Weights of a small transformer language model: untied embeddings.
Each number is 50 + 10 x the weight over its row's rms, rounded and kept within 0 to 99. Layers, rows and columns count from 0. The size before them is the row's rms in percent of the matrix's.

# layer 8 MLP down (transposed), 320x256, rms 0.0782, rows 221-237, columns 192-255
103:41 58 35 54 63 38 50 44 48 53 39 46 45 32 53 54 45 57 44 48 66 54 54 44 59 40 44 56 56 39 57 42 51 42 47 40 47 57 46 48 67 55 42 33 57 35 53 57 65 61 52 23 30 50 47 50 66 33 41 47 53 34 38 58
097:58 61 55 43 60 58 58 56 34 49 48 47 39 54 44 68 43 47 40 50 57 72 55 51 47 32 51 53 48 54 43 40 55 48 39 66 63 41 56 47 53 51 45 65 29 51 52 51 41 49 44 50 52 54 43 67 53 45 55 58 33 60 73 52
102:35 49 61 72 55 50 43 59 51 31 46 49 37 60 59 38 50 66 52 52 54 53 50 56 62 50 55 68 34 64 37 46 25 46 26 47 58 55 59 52 71 43 53 28 56 32 43 46 45 46 62 50 43 35 41 39 68 39 60 48 42 43 69 38
105:37 51 53 56 44 39 61 46 37 59 59 43 56 54 63 42 45 55 57 49 51 53 22 61 50 55 33 43 52 47 43 55 54 47 75 54 59 62 46 62 36 45 27 41 44 34 52 59 49 54 62 42 63 42 44 67 62 49 44 46 54 47 50 51
105:60 63 35 58 53 39 39 46 50 35 41 52 52 58 63 46 57 59 62 52 57 36 39 54 62 52 69 58 38 38 43 75 51 41 50 60 34 55 48 46 53 45 63 46 56 44 61 49 42 50 54 63 50 60 41 34 35 62 55 36 40 47 55 55
101:52 53 41 61 66 49 37 65 71 38 56 59 86 58 63 49 47 57 38 26 29 46 54 58 50 49 42 53 63 48 61 39 44 53 59 41 35 56 39 52 62 72 57 50 38 38 47 71 55 48 51 39 46 26 27 60 52 45 58 60 42 40 62 74
104:57 58 62 72 53 55 52 49 43 52 55 56 53 39 36 67 39 45 48 58 79 42 58 42 40 35 41 52 43 71 47 44 56 34 59 47 56 55 53 45 66 55 67 53 50 41 55 51 52 38 64 42 59 53 38 45 39 39 50 46 45 57 29 26
103:35 56 48 72 39 65 57 49 25 46 42 64 52 40 38 48 48 24 57 31 62 61 44 49 29 49 48 71 35 47 24 45 69 51 56 48 50 59 53 58 57 57 35 38 49 47 58 60 41 36 41 71 51 48 38 53 50 57 55 68 52 28 56 55
105:50 51 43 57 28 48 33 50 50 58 50 59 46 47 60 53 50 53 44 58 42 53 54 39 62 43 57 53 45 36 50 46 56 65 38 82 42 34 54 47 64 54 63 76 56 40 55 56 42 39 44 49 62 44 44 48 48 42 35 40 51 36 64 42
101:35 42 63 61 67 34 51 47 54 45 54 50 35 58 65 50 43 61 42 46 46 55 63 48 21 54 30 48 59 63 56 43 55 58 55 51 41 42 55 58 40 44 60 52 54 50 50 44 50 51 52 52 44 31 38 48 43 57 50 52 61 52 60 32
096:37 50 60 37 41 62 49 33 47 43 45 55 42 44 48 51 42 38 46 53 52 73 51 44 51 50 70 44 48 44 44 51 33 52 56 47 46 58 63 56 36 53 52 37 67 45 59 54 35 40 46 35 59 22 65 55 58 26 58 50 48 52 64 55
098:52 48 53 56 49 44 32 72 38 53 48 59 50 50 41 58 42 59 57 60 55 50 49 60 54 47 61 52 49 21 46 47 44 46 45 39 35 60 48 34 23 36 57 59 32 49 56 41 52 51 58 53 45 46 30 45 49 41 53 51 50 47 33 71
097:27 64 47 50 62 54 48 55 61 48 61 45 66 49 61 45 66 66 42 48 36 36 41 41 56 53 58 43 61 52 51 28 38 50 47 47 52 59 53 57 37 53 52 55 74 69 46 53 56 50 55 51 80 58 36 60 24 55 39 57 46 35 53 51
097:55 42 64 63 59 49 59 50 54 63 55 55 60 58 45 35 56 51 39 33 80 65 54 47 39 48 37 47 37 52 41 43 49 46 79 36 59 48 50 63 62 54 48 49 27 48 56 61 42 46 39 49 50 64 50 44 47 50 51 53 53 62 49 44
101:53 56 38 45 39 55 58 46 42 41 60 45 59 46 58 51 65 49 48 23 62 52 54 45 57 52 50 60 52 59 52 73 44 46 54 52 51 36 35 33 39 38 55 55 54 31 50 57 38 46 53 59 37 61 32 72 70 54 58 44 43 33 60 57
103:43 57 56 51 48 64 75 57 52 39 44 63 51 50 48 33 47 39 47 45 59 65 51 61 45 59 51 52 35 40 44 62 54 36 58 48 32 50 57 53 44 53 32 42 44 55 73 52 62 39 67 64 37 46 49 42 51 27 43 40 54 41 55 40
092:62 46 46 46 45 38 56 35 62 50 51 42 48 29 42 33 43 46 43 51 60 42 44 64 39 33 43 70 61 60 47 68 53 43 48 37 34 59 49 55 55 43 49 42 26 46 46 54 55 70 62 46 50 47 55 54 49 60 38 33 49 43 52 48
# layer 8 MLP gate, 320x256, rms 0.0903, rows 222-238, columns 192-255
099:47 53 51 44 59 47 51 41 40 37 38 53 42 49 53 49 47 53 33 51 41 49 53 56 54 51 58 63 47 39 72 40 65 54 39 46 42 75 50 57 53 49 64 61 42 52 63 46 56 59 48 35 41 56 35 78 56 66 76 43 38 35 60 53
100:43 41 50 62 57 43 40 45 39 55 28 43 44 63 33 61 50 59 45 48 49 48 44 37 48 46 40 54 63 56 55 54 49 56 45 34 54 39 51 51 34 29 63 44 46 58 46 59 56 30 62 70 52 52 45 51 37 46 46 53 68 63 39 53
107:45 27 40 42 58 44 62 49 50 54 44 60 35 48 51 58 44 62 50 45 69 32 52 47 57 66 48 31 22 57 43 60 54 60 52 58 61 45 42 76 48 49 52 50 46 46 64 60 37 62 50 50 55 54 49 47 47 51 51 54 39 62 38 42
104:50 35 49 60 66 49 57 49 45 47 58 68 50 45 42 65 62 46 49 49 59 59 34 41 70 43 40 48 50 62 48 55 48 56 48 41 52 35 53 43 35 35 55 40 46 42 66 35 64 53 60 47 34 39 52 55 58 53 47 52 54 50 34 45
102:45 76 53 32 52 59 47 42 47 58 68 59 70 40 61 44 40 72 65 65 57 63 37 68 45 68 44 61 64 66 33 52 53 60 57 56 33 43 52 50 54 53 60 28 60 24 41 49 60 47 60 57 49 55 57 66 46 51 57 56 52 38 60 40
104:67 52 53 43 41 47 74 56 56 41 41 41 59 54 52 36 41 48 53 72 39 38 41 42 45 60 50 68 37 62 52 46 46 37 51 62 49 31 59 36 36 54 48 45 55 35 52 38 56 29 45 59 59 58 50 36 50 62 48 62 30 42 46 41
096:54 37 42 62 48 46 58 44 50 54 48 50 54 33 45 64 66 49 59 31 62 51 44 43 43 28 52 37 36 61 46 49 44 50 48 44 43 54 48 58 48 31 55 57 51 37 40 44 49 46 42 31 49 42 44 40 68 67 57 59 65 58 37 53
100:49 42 46 52 50 62 48 43 56 45 54 36 53 58 57 44 66 62 30 60 46 61 50 50 40 27 31 49 45 42 52 55 56 48 51 50 57 52 58 69 62 54 53 52 31 44 54 41 40 61 38 52 43 38 54 70 49 43 44 47 57 63 43 39
102:44 57 51 56 48 52 64 52 41 29 18 67 51 56 33 59 52 37 48 59 50 57 43 75 53 25 52 55 60 53 61 53 50 58 53 60 64 47 29 46 52 44 52 53 57 51 43 51 42 40 55 45 40 44 64 39 44 40 45 52 45 43 50 59
099:27 43 44 57 58 40 45 66 36 46 52 51 53 50 63 38 38 52 51 45 32 45 44 56 47 64 69 41 60 53 56 42 41 74 55 46 46 50 55 39 43 57 36 44 65 38 63 46 50 62 34 64 47 40 55 61 53 38 67 59 55 41 42 47
096:49 62 53 41 44 44 41 54 44 45 55 57 63 57 55 49 58 40 51 50 53 49 50 50 54 49 58 53 39 60 43 42 59 40 59 37 76 66 53 40 44 48 58 40 39 51 54 47 40 45 57 59 47 50 69 45 41 56 46 45 47 49 34 50
097:38 55 37 53 57 53 59 49 53 42 34 41 44 69 43 59 48 44 28 60 36 27 44 44 56 45 64 48 49 41 73 74 39 48 39 48 48 55 41 37 32 50 33 42 55 63 52 48 52 53 70 55 51 57 29 46 38 50 33 56 70 54 40 42
091:57 38 48 69 38 43 41 70 53 53 54 26 42 61 60 48 43 33 70 60 59 42 66 45 50 46 41 60 20 67 61 57 30 33 40 54 43 28 62 44 45 42 32 55 52 32 67 41 49 51 47 61 44 58 62 40 55 38 61 47 46 55 48 47
096:54 64 56 53 40 47 64 49 59 51 61 33 42 58 40 56 46 22 55 51 40 34 45 39 40 56 38 53 46 58 50 43 48 55 61 46 54 59 59 46 65 64 42 51 39 57 47 59 55 55 35 35 53 65 44 47 46 40 36 51 55 61 50 47
104:52 57 47 48 50 39 62 36 75 37 33 61 46 47 43 56 66 59 38 50 54 39 56 40 38 43 48 42 35 50 48 66 44 59 51 45 58 58 48 38 42 45 43 46 41 49 58 46 63 34 62 53 28 49 70 55 40 50 46 45 47 52 53 55
107:46 55 46 64 55 56 63 53 55 48 52 53 51 47 54 44 68 44 41 45 56 58 45 51 69 51 52 47 38 46 51 60 38 55 60 56 63 56 42 47 60 47 58 59 29 41 55 39 50 56 48 61 56 63 51 57 58 61 50 36 56 49 40 53
102:63 62 66 45 48 54 52 69 55 53 47 51 44 58 45 53 46 49 42 45 49 39 47 32 55 43 59 55 44 42 39 52 55 53 38 44 49 73 45 61 56 42 51 66 54 54 37 36 47 44 51 40 58 30 55 43 72 54 58 46 63 63 24 50
# layer 8 MLP up, 320x256, rms 0.0936, rows 222-238, columns 192-255
098:56 58 49 51 56 49 65 36 62 63 43 33 55 56 57 50 47 53 35 32 54 37 44 50 56 33 57 55 41 56 56 62 54 63 52 42 58 41 45 51 34 42 53 62 47 47 61 47 56 37 33 54 52 44 40 56 43 54 54 43 55 29 49 61
107:70 50 66 50 63 60 53 45 32 42 39 47 49 58 32 56 66 64 24 45 37 42 39 49 52 42 49 45 55 49 44 42 70 57 43 53 52 37 64 36 50 42 58 55 43 62 36 63 61 52 41 57 49 47 45 50 57 55 46 60 53 49 41 63
104:46 70 65 52 45 52 51 44 52 52 49 44 51 29 61 41 60 46 48 60 44 49 50 66 28 66 42 43 64 39 37 46 61 47 60 49 43 58 52 39 52 42 70 38 54 48 57 38 43 52 52 46 47 50 46 50 58 51 52 50 51 32 59 35
107:62 67 49 50 46 43 52 47 66 56 39 39 72 58 38 30 42 48 72 56 56 59 50 55 28 43 56 59 54 42 62 46 52 42 47 23 55 63 36 47 48 51 39 34 56 42 33 39 35 46 46 65 64 57 36 52 64 56 48 53 45 47 47 52
102:34 59 40 41 51 44 55 58 47 49 52 63 62 41 60 53 47 54 45 46 45 55 58 39 23 55 50 64 61 58 49 57 40 42 42 54 45 42 57 51 59 52 50 46 41 70 47 51 47 38 61 48 60 54 65 53 56 63 45 53 45 74 53 35
105:45 49 48 68 65 54 55 72 58 37 49 38 46 55 52 59 53 46 43 42 31 41 57 46 61 54 59 61 41 51 54 62 53 46 69 50 56 56 66 49 74 54 73 54 68 61 55 44 38 53 48 61 52 50 54 49 40 50 59 63 54 37 42 55
101:50 59 49 35 64 47 46 71 44 62 62 44 66 38 58 48 42 60 67 57 44 52 43 56 51 59 39 57 51 51 55 52 53 43 52 52 44 53 70 42 36 46 39 50 52 51 50 59 49 53 54 71 51 45 42 60 56 48 47 50 33 57 55 70
101:51 40 49 42 38 46 78 45 41 46 48 46 32 46 37 59 64 41 52 43 53 51 59 34 59 51 45 55 53 58 34 58 49 56 61 43 61 51 56 55 48 48 51 53 37 44 44 61 57 49 43 66 37 31 61 41 48 49 43 44 60 33 67 57
100:63 57 44 57 48 60 51 51 50 62 41 57 71 55 39 32 50 45 72 72 58 51 44 37 44 49 50 43 46 33 49 50 52 45 53 38 59 35 40 50 52 66 37 44 37 45 71 56 53 45 49 54 75 36 59 60 57 54 37 66 37 59 66 57
095:58 46 50 57 50 50 50 42 60 56 26 37 54 62 57 39 40 58 51 38 46 53 46 55 18 63 32 52 36 47 56 67 54 45 62 53 48 55 45 51 64 51 51 52 54 52 60 55 61 56 44 55 56 56 47 55 49 46 55 70 45 26 71 64
097:39 46 36 56 46 58 62 67 37 46 39 50 51 52 46 48 60 43 47 67 43 32 50 63 56 48 65 39 32 43 57 59 48 47 60 56 48 42 36 60 55 37 55 65 50 36 75 47 65 46 63 64 44 39 45 54 46 42 43 65 48 61 55 69
097:53 43 68 50 43 59 20 43 51 64 35 52 56 52 53 36 66 52 47 43 41 60 53 59 37 71 49 41 45 74 32 54 43 57 58 56 51 60 44 41 48 55 57 53 69 53 44 63 61 60 36 36 48 48 60 49 51 47 71 50 40 38 59 56
094:40 46 48 72 53 46 47 61 57 42 32 40 50 57 54 56 49 81 46 67 51 51 53 67 52 36 53 55 57 79 67 59 64 50 50 48 39 54 52 43 51 49 57 39 70 49 65 52 56 61 60 53 72 62 34 38 60 51 50 56 47 59 42 37
099:43 31 53 47 47 55 55 60 34 61 43 66 50 58 47 36 50 48 30 54 36 53 49 45 42 36 72 50 62 45 61 44 34 54 54 49 53 43 33 46 41 28 45 68 53 44 59 33 36 38 51 56 39 37 49 68 55 48 46 29 29 50 60 59
103:61 40 39 53 59 39 59 47 61 60 39 51 40 46 32 48 59 37 48 38 28 56 60 38 43 45 51 50 58 51 66 42 49 65 51 18 50 36 48 48 36 53 39 57 53 54 53 50 40 41 58 63 56 52 49 51 29 62 63 59 41 45 46 67
101:60 40 47 45 38 58 61 43 38 40 29 35 51 46 59 29 40 56 48 65 77 51 36 48 46 45 47 62 34 67 55 55 38 54 48 53 63 67 49 42 46 45 28 48 49 66 39 46 38 57 55 73 55 47 64 56 42 34 41 59 49 41 54 51
098:39 49 53 44 51 35 42 50 53 36 52 57 58 46 55 46 54 56 40 48 40 63 40 57 60 56 52 65 50 58 59 41 57 42 34 29 36 55 49 60 52 51 32 51 42 50 50 51 61 60 45 54 53 71 33 49 53 45 39 51 45 41 52 49